Part of a small language model's weights.
Size: 21 layers, width 192, 6 heads of 32, MLP 768 SwiGLU, vocabulary 2038, 13.2M parameters.
Architecture: RMSNorm before each block, untied embeddings.
Each number is 128 + 32 x the weight over its row's rms, rounded and kept within 0 to 255. Layers, rows and columns count from 0. The size above them is the row's rms in percent of the matrix's.

# layer 3 MLP gate, 768x192, rms 0.163, rows 180-203, columns 0-95
size [ 97  98  97  92 100 111 104  98  98  98  99 104  96 102 104 107  95 105 101 104  97 100  94  98]
[[151  84  94 167  77 120 163 108  91  55 128 133 131 112 162  60 159 155  83 145 117 119 132 132  90 118 192 159 130 163  84 185 103 160 127 163 100 125 106  95 201 149 113  61 127  94 190  86  64  89 139 120  91 160 133 179  93 120 140 127 143 135 147  76 112  88 106 150 113  69 128 120  93 100 116  60 149  76 176 150 104  98 112  99 125  94 128 115 166 148 107 104 144  98 172 131]
 [ 93  70 159  73 250 118 151 147 103  96 205 114 139 120  97 174  95 172 133 127 119 104  72  73  74 192 171 115 142 138 154 108 173 125 132 146 150 129 120 154 128 112 125 143 125  98 162 129 109 143  95 157 143 125 121 154 169 148 177 147 135 139 114 149  30  92  74 145  98 104 123 107 205 111  94  76 104 126 139 145 174 154 151 189  89  85 131 113 104 205  87 106 155 109 134 128]
 [143 135 129  92 124 111 118  88 130 158 129 102 141 152 134  80 154  94 133 158 154 136 103 197 197 172 136  98 131 128  88 142  94 155 101  73 149 109 160  80 164 146 152 116  93 175 104 184  76  87 105 158 149 175  73 126 146 138 100 149 127 104 173 181 150 120 159 100 212 117 113  95  99 126 151 134 108 112 146 173 109 182  58 138 148 129 150 167 145 208  63  83 135 157 205 201]
 [113  90 107 135 146 122  97 133 121  43  92 105 123 167 110 164 106  84 135 117 151 121 139 114 152 140 101 149 127  94 156  94 134 122 116 121 137 160  69 125 130 158  89 132 105 191 140  99 166 181  53 135  90  91 184 113 169 168 183 123 119 162 108 135 116 143 177  78  97 115  87 121 163 139 137 136  97 150 131 113 132 153  69 108 135 134 100 142 131  90 123 129 150 189 164 213]
 [172 169  99 106 117 194 114  69 160 101 163 129 135 129 120  78 162 130 147 126 155 128 177 112 163  80 139 139 190 136 105 117 145 116 141  96  97 114 201 108 103 103  89 132  99 129 114  96 111  76 140 120 114 173 169 141 120 183 148  69 139 124  47  88 128 127 138 147 179 121 170 192 168 114 106 111  82 151 154 101 132 151 115 178  98 176 133 112 103  96 106 108 165 154 142 142]
 [ 58 104 118 138  84 128 144 103 105 135 149 124 136  96  89 118 136 146  66 145 118 136  99 125 113 127 122 132  97 100 140 101 150 107 106 120 107 121 121 122 172 129 139 126  81 137  95 173 152 188 126 154 155 110 146 160 220 116 123 155 150 124 132  96 105 109 131 105 128 152 111  82 101 167 148 132 152 126 111 108 132 135 145 143 138  88 129 174 148 134 145 123  67 137 131 115]
 [138  83 135 209  92  64  73 125 161 144 138 104 143 134 135 165 134 148 161 141 106 124 109 131 122 143 125 133  84 118  85  99 132  92 151 120  54  95 201  90 140 111 112 128 125 127  64 100 129 179 102 144 146 133 112  92 169 154 127  42 116 133 155 176  84 114 150 113 159 119 149 137  99  96  80 130 126 195  97  99  78 138 151 121 138 113 127 133 124 105 125  94 105 190 120  85]
 [118 150 129 164 109 162 141  88 114  84 166 184 111 149 149  93 129 120 109 105 129 167 164  59 121  96  86  96 126 132 138 190 124 113 133 143 154 156 132  84 182 114 134  92 110 102 154 130  90 124 179 129  96 161 100 129 158 140 170 125 116 169 123 118 102 117 107 145  95 105 222 128  99 161 145 142  79 129 155 150 121 193 115 153 118 136 182 131 162  99 120 132  97 188 112  73]
 [129 166 101 162  75 148  54 136 131 162 140 109 117 118 157 116 128 141 172 145 144  94 143 107 112  28 135 154 126 154  71  85 132  94  80 122 163 119 119 151 129 129 120 115  79 119 113 157 120 153 110 145  78 137 169 105 125 124 116 180 147 131 153 104 134 127 127  73 126  95 130  83 109  94 173 152 127 142  84 181 154  98 142 109 114  86 121 106 146 174 115  88 131  64 146  56]
 [138 156  68 173  97 134 114 139 128 170 166 170  65 144 187 168 144 155 147 199 137 100 164  84 117 163 149 115 175  77 136 136 130 101 131 103  94 135 160 144 137  74 105 119  99  94 141 122 163 167 118 125 123 114 140 118 139 100 170  95 134 159  98 166 186 117  92  97 142 127 110 143 144 138 164  91 124 130 135  80 180 145 114 105 220 146 132  78 132 129 146 123  54 141 130 113]
 [167 129 125 137  38  75 126 147 147  94  93 103 105 110 158 112  70 155 208  95 129 192 137 137 202 125 160  77 146 106 130 114 120  95 140  73 179 102 166 104 116 122 165  36 167 120 136  79  60 108 156 133 128 166 103 125 168 109 157  96 115 120  67  76  98 162  70 152 124 164 167 121  99 146 138 145 103 133  82  80 159 129 109 151 201 117 124  86 162 143 101 155 146 128 118  80]
 [157 178  62 116  70 142 141 161 105 127 139 105  51 121 199 111 118 101 125  84 154 122  98 122 162 156  56 124 101  54 122 140 137 118 107  84 145  91 126 116 154 106 111 123 153 197  87 139 127 130 196  92 120 182 141 126  16 127 131 179 110  99 174 144 142 117 118 113 182 121 132 156 102  74 172 125 166 145 147  95 151 126 114 138 143 119 133  84 115 102  93 140 111  87 128  77]
 [172 166 121 145 146 138 117 106  97 145 142 138 161  49 167 126 107 158  78 134 183  91 151 148  94 123 141 117 122 108 122 184 154 117  77 116 110 106 118 130 141 117 152 136 145  90 201 138 197 170  83  80 141 209 153 203 162 112  53 130 173 108 106 100  98 115  59 110  88 109  95 172 107 114 102 160 152  56 135 107 131 168 161 182 151 154 154 125 162 187 137 114  75 130 145 162]
 [133 158 130 143 121 147  91 151 178 113 156 143 138  69  91  85  55 175 137 151 142 156  93 153 112 146 149 126 143 137 130  63 106 152 141 110 114 147 133 192 164 130 113 121 117 165  79 169 121 101 138  54  95 134  83 130 167 108  90  98 123 107 132  99 116  60 135 113 106 106  51 160  94  72 116 170 141 149 183 129 159 137 138 117 147 132  96 104 144 120 169 156 171 174 138 115]
 [157 150 166 187 135  98 127  68 139  74  80 124 172 126 151 132 152 176 138 101 138 110  65 163 167 109 121 210 144  92 142 112 133 109 136 147 152  86 118 125 101 132 174 138 133 139 144 138 158  99 155 119 146  77 109 172  95 157 112 104 184 140 138  81 137 104 128 148 154 146 140  90  55 131 129 111 111 112 103 124 130  60 106 116  28 124 130 120 141  86 150  87 148 122 170  94]
 [152 202 126 131 175  74  84 103  73 138 126 136  90 120 134  90 122  98 143 150 116 115 141 124 104 105  77 161 144 163  99 128 177  72 133  76 120  97 176 139 157 126 179  92 133 148 113 140 136 141  98 154  90 135 130 131 153 127 131 114 149 141 136 160 184 118  89  76  86 115 191 127 210 117 108  98  83 104 168 139  97 112 215  39 145 169 137 128 120 155 170 161 135  86  80 126]
 [124  64 146 124  99 105 195 168 121 174 141 126 109 141  98 199 113 144 125 119  91 175 159  76 113 109 148 112 129 147  89 109  89 125 111 119  97 177 136 149 108 103  68  89 104 152 153  75 114 170  45 110 106 124 173 141 119 155 134  90 131  83  68  65 141 115 130 106 154 116 104  85  91 126 163 162 129 155 176 138 145  65 119 148 159 119 166  99  77  90 104 193 150  97 150 120]
 [150 139 106 177 151 106  79 130 125 153 159  95 107 103 111 143 132 101 129 133 114 133 108 165  85 151 158 193 111 178  87 129  71 121 124  94 161 133 126 167  78 119 140 103 142  77  51 122 147 104 110 170 108 130 132 184 145 153 165  79 129 184 147  82 122 115 138 127 161 177 160 116 177 186 190 167 113 142 170 136 172 108  99 132 147  96  38  87  89 142 132 158 135 131  99 125]
 [ 93 109 163 119 118 113 116 149 110 109 154  68 174 189 105  75 144 177 168 142 149 147 181  88 162 172 109 121 158 171 173 157 179 155 131 168 123 143 120 149 157 180 158 156 157 126 100 112 137  97 135  74 158 143 133 111 129 164 140 153 165  69  99  92 106 133 162  92 181  85 112  53  73 155 186 121 104  77 182 158 184 151 179 129 143  68 126 156 137 108  82 143 137 123 105 141]
 [ 81  74  88 132 121 106 127 138 109 129 161 173 153  93 140 175  82 127 103  53 135 138  98 141 103 154  86 116  94 101 141 129 136 171  91 161 137  91 115  89  97 110 174 178 136 141 167 208 166 176 128 115 107  85 143 202 126 136 107 151  81  94 121 142  96  93 132 106  83 106 136 156 128 146 137 174  96 103 124 111 154 163 108 177 136 127 135 193 162 143 135 108 162 119 135 108]
 [120 103  92  93 126 102  84 145  79 125 127 123 107  80 112 189 129  98 120 133 158 120  96  70 128 147 113 164 126 171 110 111  92 131 109 133 126 147 138 122  98  61 107 139 122 172 115 156 130 171 149 118 105 104 149 127 139 180 157  89 176 152 129 135 114 165 124 126 156  83 168 140 106 177 143 131 158 104 166 163 124 163 135 178  37 114 135 167  79  94 122 139 198 117 120 168]
 [143 128  52 116 137 188 100  75 128 169 153 144 152 129 137 171 100 125  61  93 141  93 143 121 120  91 184 163 111 105 128 137 160 147 110 184 141 125 122  79  87  90 137  89 123  37 181 139  84 116  85 105 121 136 121 154  83 161 136 148  90 150 195 128 114 145 138  88 144 117  86  84 162 105 196  82 144 163 150 108  96 100  77 148 137 123 133 164 152 109 137 118 120 146 125 117]
 [ 98 124 132 177 122 177  85 112 158 113 149 136 158 167 166  79 143 163  88 153 110 144  92 111 108 179  75 146 166 133 158 159 111 122 138 132  88 127 136 114 136 101 115  97 127 143 111 147 145 149 105 121 124  94  86  88 136 129 206 164 163 101 127 111 157 116  69 130 127 132 141 197 161 157 124 204 154 104 121 102 168 206 204 133  90 138 143  66 105 161 130 137 125  37 177  46]
 [ 95 154 119 147 142 109 105 122 121  86 163  83 138 144  72 158 160 116 114 159 126  89 116 118 157 119  84 127 102 114 159 109 176 139  96 149 115 115 114 153 118  70 123 113 120 104 124 127  99 108 122 134 127  79 100 136  94 128 113  78 180 171 164  71 111 112 150 111 122 164  70 121 101  64 170  94 211 137  85 183 131  96  60 156 121 165 196 127 132 120  54 120 100 193 117 137]]
# layer 3 MLP up, 768x192, rms 0.159, rows 180-203, columns 0-95
size [ 99  98  92  93  99 100 103 104  90  97 103 102  99 101 100 107 105 108  96 101  99 103  96  98]
[[197 178 115 148 130  62 166 159 131 131 134 149 194 133 182  88 159 157 128 124 163 116 129 148 138 181  41 104 142 177 110 114 166  87  81 112 143 114 137 104 139 137 137 127  90 135 143 142 129 158 105 112 148 128 102 126  71 129 161 124 100  96 125 135 154 202 159 140 163  88 133  67 114 153  93 132 138 129 142 125 158 164 117 165  96 157 103 102 147  62 176 124 133 171  93 144]
 [139 112 111 112 152  70 160 193  89 101  96 133  75 128 143 147 113 146 136 177 138 179 125  86 133 101 127  80 111 208  84 176 131  91 138 154 127 118 133 153 135 182  95 145  90 124 119 120 115 145  90 124 148 128 182 185 132 130 100 222 180 113 100 122  88 128 104 109 137 109 120  49 177 122 156 131 138 144 164 139 101 137 108 178 131 144 166  86 128 140  81 123 105 155 185 120]
 [115 102 128  86  90 126 105 160  82 108 141 176 110 136  93 160 148 135 151 130 101 117 128 153 131 170  98 135 126 129 158 150  88 157  65 128 170 148 154 119 163 108  41 123  90 113  79 116 124 122 118 126  51 139 109 138 106 151 137 107 100  58 165 128 143 154 171 171 134 172  91  60  88 138 142 156 112 106 130 103 132 125  92 137 112 152 170  63 147 112 146 102 169 129 125  75]
 [129 171 182  75 152 148 110 131 169 109 147  62  66 183 112 134 102 152 109 187 126 126  93  90 125 146 139 178 153 147 148 131 164 106 139  72 156 120 124 108 125 112  89 101 139  83 200  86 160 155 142 128 140 111 149 177 130 129 144 155  86 106 115 130  76  86 124  86 115  87 108 197 164 107 134 120 123 142 131 123 151  97  96 137 183 135 110 149 133 117 146 106 139 161 133 162]
 [126 141 100 147 176 129 144 151  88  77 124 176 154  97 179 183 129 147 137 100 116 114 203  96 127 137 125 106 117  95 127 117 128 117 135 171 175 111 118 131 121 143  94 107 119  94  97 182 170 114 128 170 123  96 110 110 132 106 161 123 124 180 204 158  82 122 114 103 150 150 123 130 135 109 170  65 142 136  77 138  97 114 141  71 145 152  90 122 166 172 155 104  85 132  84 106]
 [145  89 115 100 130 124 122 141 148 155 129 173 134 149 191 178 172 122 111 127 137 131 171 118 105 128 124 120 150 139 103 181 106 153 116 181 115 132 152 107 149  74 116 128 145 111 152 156 114 102 121 110 106 123  85  97 112 184 112  94 106  47  95 169 140 113 170 180 135 113 122  80 133 105  95 106  72  95 172 154  51 167 113 108 105 172 120 139  79 116 151 112  92 138  73 154]
 [104 173 126  89 155 151 146 139 115 140 101 144 117 124 120  98 118 125  84 146 137 126  91  89 133 115 110 137 113 171 164  94 151  96 147 153 175 109  69 157 143 138 125 117 164 170 136 157 122  92 135 180 156 150 125 186 116  92 102 169  83 133  76 131 208 100  99 134 145 131 142 117 131 155 135 207 154 127 171 189 164  94 132 131  95 131 127 149  49 162 106 177 165 109 161 123]
 [154 127 156  52 151 100 182 145 105 187 153 133 186 115 130 113 108 114 131  90 102 111 127 151  86 145 156 189 174 123 144 101 131  77 149 152  88  96 156 100  73 123  85 166 175  96 195  82 135 131 106 180 146 147  58 166 103 150 169 113 138  94 148 124 148 137 178 118 180 124  49 119  77  94 150 164  91 155 130 106 191 123 176  91 122  91 103 114 119  96 150  93 137 114  78 160]
 [108 142 128 113 177 118 145 132  75 150 138 100 103  70 110 105  77 169 150 101 110 111 156  40 102 127 170 103  82  98 115 107 124 154 196 100  61  91 133 115 153 132 143 138 104 116 116 120 112 101 163 169 114 135 136 116 126  98 152  83 155  87  71 162 113 177 142 116 120 123 150 150 150 179  83 115  94 163 139 126  71 158 111 135 138 117  72 142 181 118 214  92  75 161 114 191]
 [107 148 112 101 104 168 168 100 113 119 179 156 220 154 116 121 115 169 141 157 137 126 113 133  98 111 159 116  88 109  51 209 121 146 143 116 126  74 138 112 144  91 148 135 142 123 125 114 106 115 103 115 145 146  62 106  66 139 136 125 146 169 139  94 162 141 169 118 146 137 120 100 159 155 128 187 136 104 135 153 134 105 156 122 127 163 115 200 121  80 100 137 116  97 127 165]
 [155 146 108 170 122 138 152 175 136  92 146 121  93 131 143 112 131 121 146 112 127 164 124 124 159 119 122 210 141 111  96 172 114 142 206 140 142 139 117 167 130  62 143 162 138 139 100  77  88  65 138 109  78 150 114 132 157 109 124 171 195  59  77 139  95  94 111 160 108 178 197 157 135  70  88 139  92 140 123  89 153 147  72 157 110 128 111 152 104 117 109 138 136 187 115  85]
 [103 144  97 166 108 122  53 100 108 195 140 140 141  79 125 112 174  83 140 129  99 128 108 122 128 160 129 133 124  85  91 121 128 173 133 120 147 153 126 124 166 124 136 131 205 131 117 116 113 143  77 136  63 101  69  95 151 121 142 131 145 154 174 153 114 113 105 185  59 162  97 111 119 135  97 113  87 131 162 134  95 192 127 147  13 108 114 171  98 149 174 138 146 122 160 149]
 [ 80 107 200 155 111 158  89 118  97  80 163 163 102 113 113  93 142 152 134  82 156  84 152  88  88 145 140 120 129 167 128  72  83 173 167 142 115 131 122 116 130 117 105 125 131 137 121 111 237 121 120 126 119 123  94  93 139 154  92 137 178 167 132 131 127 134 102 127 143 149 126 141 135 137 122 120  95 151 101 112  80 119 158 126  59 166 116 159 183 149 135 172 148 162 179  89]
 [140  96 132 125 157 114 113 135 141  77 140  73 136 143 126 146  51  74  92  58 121  77 113 150 120 146  97 151 145 104 113 180  93 134  93  77 135 123 171 158 183  80 123  97 143 121 106 135 135 112 118 145 103  90 131 103 135 159 144 119 141 135 153 159 182 139 187  82 140 167 178 137 166 169 113 107 106 137 165 119  83 113 112 154  97 127 190 116 132  97  86 163 101 112 127 113]
 [ 98 139 134 147  98 114 153  98 119 144 130  96 103 144 130 150 141 129 111 120  76 104 115 144 137 151 113 167 121 108 125 193 118 117 126  63 167 151 123  83 106 190 116 113  84 132 102 113 108 120 158 179  99 123 124 170 122 156 112 161 196  95 139 155 124 141 109 130 147 144 146 142 152 130 113 138 126 100 107 157 105 139 164 109  88 149 170 155 112  86 141 120 161  80  93 102]
 [ 81 134 171 115 135 129 179 139 165 134 161 155 141 145 173 141  61 141 118 104 107 144 118 145 108 131 135  98 104 129 102 136 141 144 142 168 163 107  87 116 150 186 107 105 144 156 157 106  52 172 152  49 197 113 116 134 145 175 134 116 190  90 121  91 119 152 122 143 131 112  85 127 123 188 118 171 139  63 148 118 146 109 146 194 117 133  59 140 123  85 177 121 118 177 133 138]
 [151 203 148 145  94 166  80 106 150  94  84 141 166 148 105 114  64 154 172 133 123 110 108 168 142 153 114 177 134 116  86 149 134 131 109 150 165 149  88 105 137  99  96 146 158 117  73 136 113 124 182 105 154 126 148 117 195  74 146 175  49 127 163 130 104 128 105 115 138  92  91 122 156 105 116 146 137 131 115  62  97 109 124 140 134 124  32 141 188 125 124  72 111 130 117  50]
 [151 181 146 120 128 141 143 173 120 141 155 157 119 133 124  85 102 125 103  82 108 152  63  87  94 132 141 123 207 129 135 107 162  65 164  45 117 133 174 116 118 103 131 174 144 145  90 152 158  97 143 122 100  65 135 111  76 179  38  76 120 131 138 142  88 136 130 124 196  65 108 115 174 152 158 151 126 129 136 143  86 116 103 155 114 135  74  90 145 124 145 119 166 141 147 128]
 [144  91 143  76 115 163 193  84 114 128 120  41  67 137  83 140 153 137  99 209 150 212 173 101 148 140  86 117 111 112 134 131  89 116 164 139 109 127 180 147 135  86  91 112  77 146  92 163 121 118 123  63 157 110  94 111 121  85 118 118 100 127 113 114 161 113 119 104 100 101 165 105 131 160  87 140  85 106 171 162 153 117 136 184 120  93 105 147  74  82  97 166  96 168  53 110]
 [161 190 178 120  94 163 155 171 114 166 120 111 126 170 165 179  95 125 104 199 184 108 149 175  86 138 142 149  87 202 144  94 119 114 185 196 108 205 162 119 129 148 123 117 111 166 166 105 146 101 122 150 144 161 101 127 174 178 150 143 125 154 106 154 140 134 126 112 178 134 137 125 129  96  92 135 122 150 152  74  59 157 101 136 131 166 137 114 145 164 121 133 182 139 167 171]
 [ 95 115 145 138 113 111 172 186  81 144 151 123 115 123 141 143  88 150 100 117  82 126 123 146  72 132 171  90  72 112 134 128  78 141 145  85  79 104 174 121 159 124 143 133 139  94 104  93  84  84 127 192 118 120 150 167 154 111 115 142 159  86  72 170  84 159 129 169 156 115 138 116 136 108  70  89 122 111 125 116 149  98 150 151 147 180 168 127  62 126 109 136  91  83 101 163]
 [137 132 112 121 135 150  96 116 145 117 144 136 111 167  83 118 132 195 148 109 141 126 160 197  96 106 169 160 168 188 123  86 145  91 128 112  88 160  86  93 112 129 152 119 145 158 171 163 136  92 115 100 171 140 144 133 138  79  91 174 117  99 167 130 142  74  92 233  88 146  93 155 160 145  53 128 144 102 176 183 121 162 136 134 158 162 120 214 155  99 135 175 176 145 131 119]
 [156 122  84 154 127 120  89 135 164 224  99 163 162 176 112 101 106 133 143 127 121 205 157 116  76 162  79 174 161 121 132 142 130 161 162 101 135 113 117 145  98 140 162 120 181 134 174 177 145 173 185 133 110 121 115 136  99 102 132 122 141  54 115 137 129 159 105  96 174 159 156 154  66 217 157 151 128  99 133 119 119 134 168 199 125  93 141  96 176  56 133 134 164  93 151  98]
 [137 157 120 142 153 155 141 128 100 173  93 170 144 125 128 104  94  97 128  79 156 169 132 124 110 194 106 145 173 143 157 192  84 140 154 104 147 150 151  97 104 144 113 156  79 111 156 151 133 168 116 140 113 174 164 113 172 105 175 164 153 124 112  75 150 128 102 150 185 126 180 163 130 168  92 114  36  93 128 137 129 166 195 123 192  66 149 126 119 112 138 124 127 130 135 124]]
# layer 3 MLP down (transposed), 768x192, rms 0.145, rows 180-203, columns 0-95
size [101  96  95  96 100 103 100 104  92  95 101 105 102 103 102 109 104 107  94 101  98  99  91  97]
[[175 119 165 159  96 124 159 143  74 167 139 107 152 102  93 126 178 136 133 133 129 138  89 168 122 166 145 183 101 177 139 116 136 161 115 165 131  72 136 180 182 144 110 119 117 111 140  64  88 106 114 138 109 126 106 175 182 104  60 143 171 144 121  85 112  98 220 131  98 147 160 106 120 187  93 121 136 185 159 172 130 108 155 139 122 104  57 108 161 110 141  82 117 142  38 184]
 [133  88  82  65 110 119 119 175 157 100 115 190  95 134  90  91  80 124  67 144 162 126 112 179 121 143 160  79 116 175 176 145 106 135 143  99 158  92  95 138 118 120  84 142 117 109 104  88 102 130 165 116 150 195 128 116 138 206 125 185 133 110 138 141 128 105 138 182 114 146  92 120 127 133 114 113 199 107 111 168 147 131 164 188 152 141 181 117 129 107  98 146 152 118  95  92]
 [125 123 127 130  83 135 110 129 130 122 132 104  50 112 131 160 109 127 116  98  78 169 127  93 149  81 103 132 115 127 135 143 115  60 147 121 148 145 109  82 137  95 151 180 136 158 137  83 109 144 191 140  62 108 117  87 133 144 114 131 140 158 138 118 134 160 125 194 174  89 159 160 164 137 144 115 138 140 133  91 182 137 128 145 121 119 106 117 189 134 184  87 150 112 109 113]
 [152 121 137 138 162 126 101 126 138 117 106 185 130 134  93 125  77 154 100 160 150 119 114 152 138  77 143  87 164 167 110 122 105 118 123  93  99 195 185 130  88  95 102 157 151  89 142 115 138 151  74 135  96 120  68 147 142 123 132 100 128  93 132 128 155  91  89  86 155 149 101 143 219 171 177 134 141  75 137 157 136 169 104 121 141 114  74 121 127  99 110  81 117  56 101 107]
 [118  58 170 158 123 120 143 143  77 139 139 143  82 135 158 133 129  83 110  86  98 136 127 145 102 146 146 115  51  82 132 155 100 181 100 166 119 118  97 159 173 116 160 157 144 102 180 128 115 190 146 100 157 116 117 138  74 132 123 134 144 111  99 154 117 134 147 105 144 113  92 109 113 182 114 126 140 175  93 157 139 134 117  96 190 115 138 122 155 124 158 101 190 156 148 142]
 [102 124  54 125 109 131 151 178 153  99 143 128 162 160 152 131 194 189 130 120 120 134 171 136  98 138 128 150  97  82  71 179 125 155 118 144 114  65 107  99 147  91  77 106 149 120  85  80  81 141 123 204 120 121 168 145 143 199 156 121 143  80 138 139 168 155 127 130 125 149 125 129 124 173 175 158 142 110 135  82 112 126 150 169 149 171 123 117 117  99 101 154 132 100 128 136]
 [ 99 111 162 135 134 137  77 112 131  85 112 171 141 136  98 159  69 173 126 168 115 164  79 205 129 116 141  83 120 113  97 138 131 169  88 136 200 111 152  65 109 138 142 118 141 136 175  99 149 113 136 106  87 151  57 126 100  36 153  74 142 137 127  85  80 147  99 132  97 110 120 153 140 124 138 166 142  96 149 169 122 100 187 113  74 104  88  76 143  95 110 112 135 109  80 177]
 [ 26 130 159 105  98 158  97 164 136 146 135 110  64 117 148 132 116 131 109 119 109 156 137  90 150  92 125 154 147 133 174 119  95 147 146 130 179 140 101 131 116 156 194 155 118  87 132 140 126 153 166  93 170 170 122  76 149  77 122  89 113 111 138 110 102 104 121 142 125  91 142 115 106 153 168 150 129 127 125 155  66 146 109  96 132 149 167 195 151 131 143 133 102  70 166  33]
 [ 97 111 170 109 100 116  68 136 115 158 122 177 108 173 161 100 160 104 142 130 154  95 175 185 197 101 114 148 126  67  54  86 120 131 146 144 115 101 135 152 120  90 128 107 179  82 124 172 180 163  92 139 155 163  96 125 185 162 117 169  97 116 126  69 147 130 138 130 114 124 147 126 171  99 133  94 135 172 109 117  76  95 165  87 136 146 120  63 127 180  71 111 152  64  87 138]
 [170 167 104 132 125 121  97 130  89 178 139 128 103 112 157 123 127 144 102 130 120 119  79 110 151 130 153 145 124 113 117  88 120  78 130 115 147 120 193 126 170 108 125 119 107  96 157 145 141 124 197 136  85 113 109 108 176  90 142 134 155 191  80 128  90 137 145 118  78 139  84 134 135 116 111 110 137 215 169 142 102 196  77 129 133 137 114 123 106 157 135 141 121 145 142 175]
 [107 131 115 109  14 149 152 128 144 141 161 176 161 129 106 131 182 126 183 177  89 134 122 144 117 152 136 118 176 156 103 136 123 116 146 161 126 120 134  66 147  80 142 126 138 141 114 136 123 110  94 131 164 125 127  94 106 157 130 166 106  75 149 161 125 112 123 163  81 178 144  54 132 162 116 108 103  85  89 114 114 106 108 137 140 104 115 146  63  73 131 148 117 148 117  67]
 [115 104 152 172 177 120  52 139 137  95 134 149 153 106 138 133 110  76 110 166  61 161 133 139  69 127 112 208  97 119 164 105  87 137 188 114 114 114 181 137 116 102 152  89 161 142 125 142 128 124 162 175 133 139 118 113 161 127 154 156 133 144 121  50  81 149 144  85  83 135 117 128 175  94 133 154 125 104 109 131 100 124 145  67 109 157 179 132 161 106  92 138 184 112  93 166]
 [115 119 152 150 100 114 113 171 166 121 115 135 136 105 157 146 169 178 116 164  92 156 105 142 195 118  98 182 121 174 130 110 119 128 182  61 142 185 159 120 174  84 108 139 140 165 113 148 161 118 113 127 104 166 164 116 112 131 131 180  93 149 132  92 131 107 151 135  93 109 108 155 151  77 164 130  95 144  89 108 206 143 107  92 131 132 123  38 112 127  99 182 126 110 166 124]
 [133 125 114 108 106 196 148 164 173  75 127 125  86 107 113 108  83  79  71 130 134 156 140  85 150 102 135 100 129 131 138 164 117 123 143  52 105  31  38  87 142 153 172 151  81  98 180 139 107 108 133 178 141 122 105 125  82 121 170 164 120 134 136 118  82 120 128 129 106 152 119 128 142 107 163  74 101 135 123 131  92 118 153 130 159 141 181 176  88  99 148 132 144 154 135  73]
 [153 105  88 115  41 115  99 177 167 133 179 162  72  83 129 123 169 161 172 161  99 114 140 107 147 105 165 168 124 152 151 115 131 114 151 136  75 146 119 147  75  88 143 128 177 108  94 159 137 128 103  66 174 119 127  76 172 173 185  90 133 122 124 158  55 119 143 122 117 102  71 125  84 136 142 151 127 100 150  74 136  99 109 185 184  87 127 134 123 163 127 131 136 100 174 139]
 [125  92 197 126 103 143 144 173 128 126 128 101 119 123 124  80 104 153 137  32 164 107 115 107 110 109 113 187 123 102 122 161 102 131 119 172 165 141 110  41 120 137 104 146 161 125  85 108 101 152 148 179 143  91 153 149 113 157 147 147 118  80 145 123 140 164 147 159 177 120 158 153 120 152 136 160 133 168 133 168 133  87 140 171  87 144 126  49 110 116  86 144  89 132 113 137]
 [174 203 108 102  45  76 104 129 139 115 154 114 143 116 129  79 139  88 142 173 162 116 122 165  65 144 128 200 110 121 109 127 216 167 108 149 115  69 126 144 127 167 127 169  86 132 116 108 108 180 167 140 141 168 114 101 122 119 106 210  92 121 152 142 159 175 119 123 142  99 101 106 167 138 133 212 122 164 130 139 101 194 128 138 147 143 166 142 143 185 148  72 124 146 138 135]
 [ 90 153 148 126  86 152  90 108 167 145 150  95 110 111 122 215 109 143 144 157  88 101 140 132 211 121 105 132 124  62 165 131 162 119 170 148 113 173 132  93 106 112 178 138 169 186 128 162 149 128  86 111 133 127  89 151 154 156  61 135 165  92 112 155 134  66 114 120 142 117 129 156  57 147  74 145 110 102 110 150  93 177 132 154 141 161 172 128 150 121 103  87 109  65 175 146]
 [172  92 110  47 123 127 170 114 127  89  72 161 176 194  99 153  86 115 133 196 107  94 118 140 151 165 118 121 137 122  85 176 125 137 154 128 152 142 102 109 102  84 115 129 128 146  96  82 127  94 111 131 118 115  68  72 166 151 112 154 138 126 180 100 113 130 117 146 156 142 193 147 148 157 121 132 102 142 193 223 119 128 170 191 164  94 122 221 121 176 118 135 126 157 128 164]
 [123 112 137 174 175 102 149  98  97  97 149 192 144 108 108  84 143 109 120 124  94 116 120 134 169 137  91  90 112 104 135 142 142 198  61  91 117 118 133 150 121  71 139 112 112 112 151 183 132 187 105  72 134  82 164 119 116 165 118 159 141  68 110 113 147 116  49 157  81 145 157  86 141 164 180 180 165 179 153 136 165 107 101 160 159 105  90 188 125 160 160 130 108 113 115  84]
 [109  97 130 141 149 126 121 149 182 145 139 150 125  77 109 175 188  89  93 122 126  71 133  82 140  52 116 105  83 156 142 165  59 113 110 151 119  67 119 126 136  61 127 142 182 165 135 118 117 167 136 141 114 126 125  83 147 209 120 157 101  83 167  63 136 156  99 124 126  89  93 149 167 154 134 183 107 153 120 176 104  98 113 192 139 143 187 121 126 151  82 126 160 158 113 148]
 [ 64  94 130 158 140  83 100 140 155  58 161 154  80 126  94 161  53 167 121 125 111 115 146 127 158 110 184 120 134 113 195  87 112 150 105 152  86 164 103 126 143 139 106  95 148 134 152 114 200 108  84 117 176 143 183 121 149 100 140 119 126  90 137 153 151 100 113 166  66 176 157 107  68 149 116 142 110 128 162 166  82 116  64 143 146 104 196 148 122 139 201  72 106 131 135 127]
 [155 180  77 105 153 147 134 109  97 158  96 139 102 162  84 148  97 142 122 109  92 139 102  82 151 186  89 122 190  92  88 103 142 128 101 142  96 103  82 215 109 126 101  95 119 123 125 149 125  90 123 177 143  70 111 140  64 163 109 122 101  90  96 109 123 176  34  95 111  73 121 140 102 156  92  88  73 120 107 174 209 163 146 167 126 116 156 137 125 121 116 141 117 131 112  63]
 [122 184 109 132 157 146  81 169 141 178 196  80 103  99 134 130  91 152 125 143  86 126 150 135 123 118 128 151 114  49 103  98 138 132 120 128 114 127 112 102 117  90  89 153 198  59 113 109  89 109 118 137 149  93 118 146 156 154 125  44  89 137 160  78 111  93 171  79 153 138  96 140 112 128 196  76 136  93  87 154 173 144 130 121  83 184 103 129 130 134 124  90  80 136 127 129]]